From a checkpoint of a small transformer trained on Wikipedia: width 768.
Each number is 128 + 24 x the weight over its row's rms, rounded and kept within 0 to 255. Layers, rows and columns count from 0. Numbers have three digits each. The size before them is the row's rms in percent of the matrix's.

# layer 4 MLP up, 3072x768, rms 0.0624, rows 193-214, columns 576-639
099:137121150123158135142120115150127138118079142113162120134161141121129165118152126141120147065127142099106139138135133122135139117175107128130135121145120159150125129124111139125108145097107115
108:134120127172135093132160112114164171158162084151109141141092118116133139097125149162120176116114133101113120131137165087129142118194106134122164117136131113193122140108126106147140138171150096
106:129140102131113113104168104184096119137171144098134119138125101108053102101124113107141138127130114160128113144099128101117157102189119095134140156110118134157129112101145162097139126153159155
099:106125122144119089103116151105178110122165136130118143149105143141168077106116145110128126081131115140111132108112141154115115140116107108076126142140101146143100103061181139128117101141140182
100:121147079099131134071141154133145134091133173157102139124098079133121104145139137175118141111139147122144141152068123142118110067111117134107075141109098129120102119100094145109145095122159152
091:094133120146150141122085097142184114121149096118122110097143097099214104170138130062128106160087084127122121119066136137116135108104156127162082176153100138121130163154132135144119152118116100
106:130105105129107143158121141106097095114125103153106138118127150135180095121127135186123131177106121169118137108117162164144120138099127170095137131162096121137142155100138093175134086114133168
096:124153143140102123149154160118149115173158140140146137144119119200088161116141123106178166139136148123125122120177136110061129120123166166149180148105148112114123159152104110131123141103125119
097:138134097176138111136145126095125140120116095136115126067157161182105150118122155130121141109138134144133113127150097093100165128112140101141152134110137130115118156108165119108125129115139124
103:104144144111112146087146144112116130105107126100123174127186152103151118132144133131122105125113117108104122137132112146147134131138110135106149093180109154159106128105172162136129070126105135
097:141130133121103106078152116107105110091149141129129123143144151127109135133131124135126103142131130100062078149095101116111155111140125125119125137119138169158121128123127104130146074124139108
096:140084103149134094141166111129127117146110125139130080126125155153091123106125145152114153132163088121148122116173132139102139122067166122126129125151125125139115150127153140147086137115198113
100:093119116153120160130114096148157095134182129126139097109133131124130200167112156155089087082130173095116104162167100109122102114109109114132146077178141135164119139131097141139111114097099123
104:100096176144142122117148100110151145087139127149142147138123125126110094152133086162133129156096152115120116151159132157169159126127137127149098147153108107129104133106124111124150098178165142
109:081164128099102107119127127098119109111115127146157127120140125156094166148167086137107088120181122087136127146162116119131160109132103151098132176136141098153173177161091142134128117135097155
105:137120085131127123160161113186127137150109097105136088149102141064163163138078134139139128121140141064108125154152200135121157162107098084096161101104139163106120106150135107144076149130097173
100:114133144160101140135130113092145125150127132124130126094109097137182114124099141119096156110117137134147136137115080142147133143114124129100113156129122132133084129089162142161158159094155127
104:155108078118172074158155124114116154092105124121064155112108142097137150157143109114131113096097111143154155124153178178099114082110140117118141149084150105135118076139067160092124128102146137
098:127156117156092149117088103114118096158104153140124099134129142087108148124130132118144121128104113173109138115130145129102118119135118130096099094136130148136104125085133097109149143146114114
111:138132156147113184172104084138175182115138139104140109086151116113078086158141129122118147136157097124144109149100180118126124142113106119158119096144103113128127100120143154140107134096137158
091:162133109123125124149128070172126134164118126110151129113078098146078092150133130103133114077147126164145129112164125149118103138158121114119152141164109148136161107122077132158137150151137132
095:185168127140146132141118144130168101129039113127176106119141153140154116107119144118138109141114069143139155118148130153099127139137129096149132135096131126189117146136144133160171118079164131
# layer 4 MLP down (transposed), 3072x768, rms 0.0459, rows 193-213, columns 576-639
105:140131139123135122085107131072113145152169115104126136126070138135162111140164111127143106124138136147112083126119147140157139152123148142086157104120117126084132116158137129137125125143119163
106:099081115082111125140102132163180186141077124190115096167115129175119144057158149114130140127126121098154129098106125137116140135130138127123111129087146128134100156088141114144114116153170101
106:113136113119077114154108167129130127147181134107151140090119060116098082129099154121107150165125105132139121166119168142112137156136123120144146157143136121098119140096127120134164133135137159
100:146081111109116110126126130158173092141094127134126101101112107150102138166079122122138154115129137108095136143143126150110119118074132158126139137135132121125073148138114145140135125108135111
105:144101089161123132129163135148107131140134124164103083114115157089153129111133116165096085113124160154098121148122121092160105126134169132098122133086159119104166166132166140146099128127110089
092:129101155143107124121154098121121150150149130179172113118164133110144135118120151145124134119176108113140135154104187061116117158098124121097147149119112116136113174149106132093136160117117146
095:148178138103117101108144091124150164114096164108143155124128134107110131178130148137147142122154114154134153138129147150135155126129148172158098119131135137125116128112121129095091172135121111
093:145115102124109127166094135143179171169132147122074118161090166115109085108141093123123055101170102112116108133113125095112113096086105114125144143134145129146148107125139115096131145130114106
099:120130149134133121143148130141084128098141176144114114132090132091123054133130154122148116109113138126073138170102131110150108138077129131143051133138120147100111109137134136114134136140105109
098:134129174151167083096090168159122114140138113106142124116158130171124118106144122091097153149151121110126130119136161149115122087096156131080164168125141105135117098125149120130145135116153115
096:087147106128140125124100146115127146087076137120155152131146102119147123144061121137106115116093156156156119105142147104081135191142136182151132162145149124113113100166097127110139122179111153
098:128138092128122102135158151129145142177133126090119127168105097139114113142113111108127174121108087126129158167131137106134141134121142138140114150105087132149133111129117162126150127119109130
098:180110177104117124158127126143106162144131137121112137137132165130132133126155120132167133142112097179124153165100122096157090158126103123128116128068085113150161113137133125140132165155130130
111:128095116131140163123178142127153107109104114153094124118109089157151180142118139093133111123127139146150127107107135121115110168152107107107106125125133127098137192103126137135136131145133132
107:119112141109116131115082066151088147150105080115132135121130124106122122122134110145118125166131123138147119152144115130087096107132123138110104177165128125110121158125131131118091105161136138
104:135190162143138106182113177146154142169104117089130160090108157122112141130096131164110129118092121116124159106125186177131109130126095134165098120117115138121140125133127136108090099144114112
098:105139163113162116149104144160103080135131150105109136167108153149146118104088121136097129120118133151145130154132139127129125072130132155126087131156099109120132083139129137117093154117170150
108:124094141163124117141107185198078117153117104120131133149121073116125147161105086074099108125124123108110146097087152138108126110142133113118157099113129114183136127090108123145111176121121167
099:126128141123096131144130143168122112121107196106135133107124151153151102128133131107135122126135166157112149172139143121120123166150151120113132147088142129100138137184096144167100137104110186
110:120106107058170135138121138124142118116108171128149146093167118139104127131123173132120139114115106149110135118142143103084137127136113150129137095102092098129129157152150150076106137142155139
092:120140129145137127103138139126104124145109110144140189150148154122120141127175118103116113100128159143145094141123130102103135147133125161097066085108130152145111135156154165094138161111140110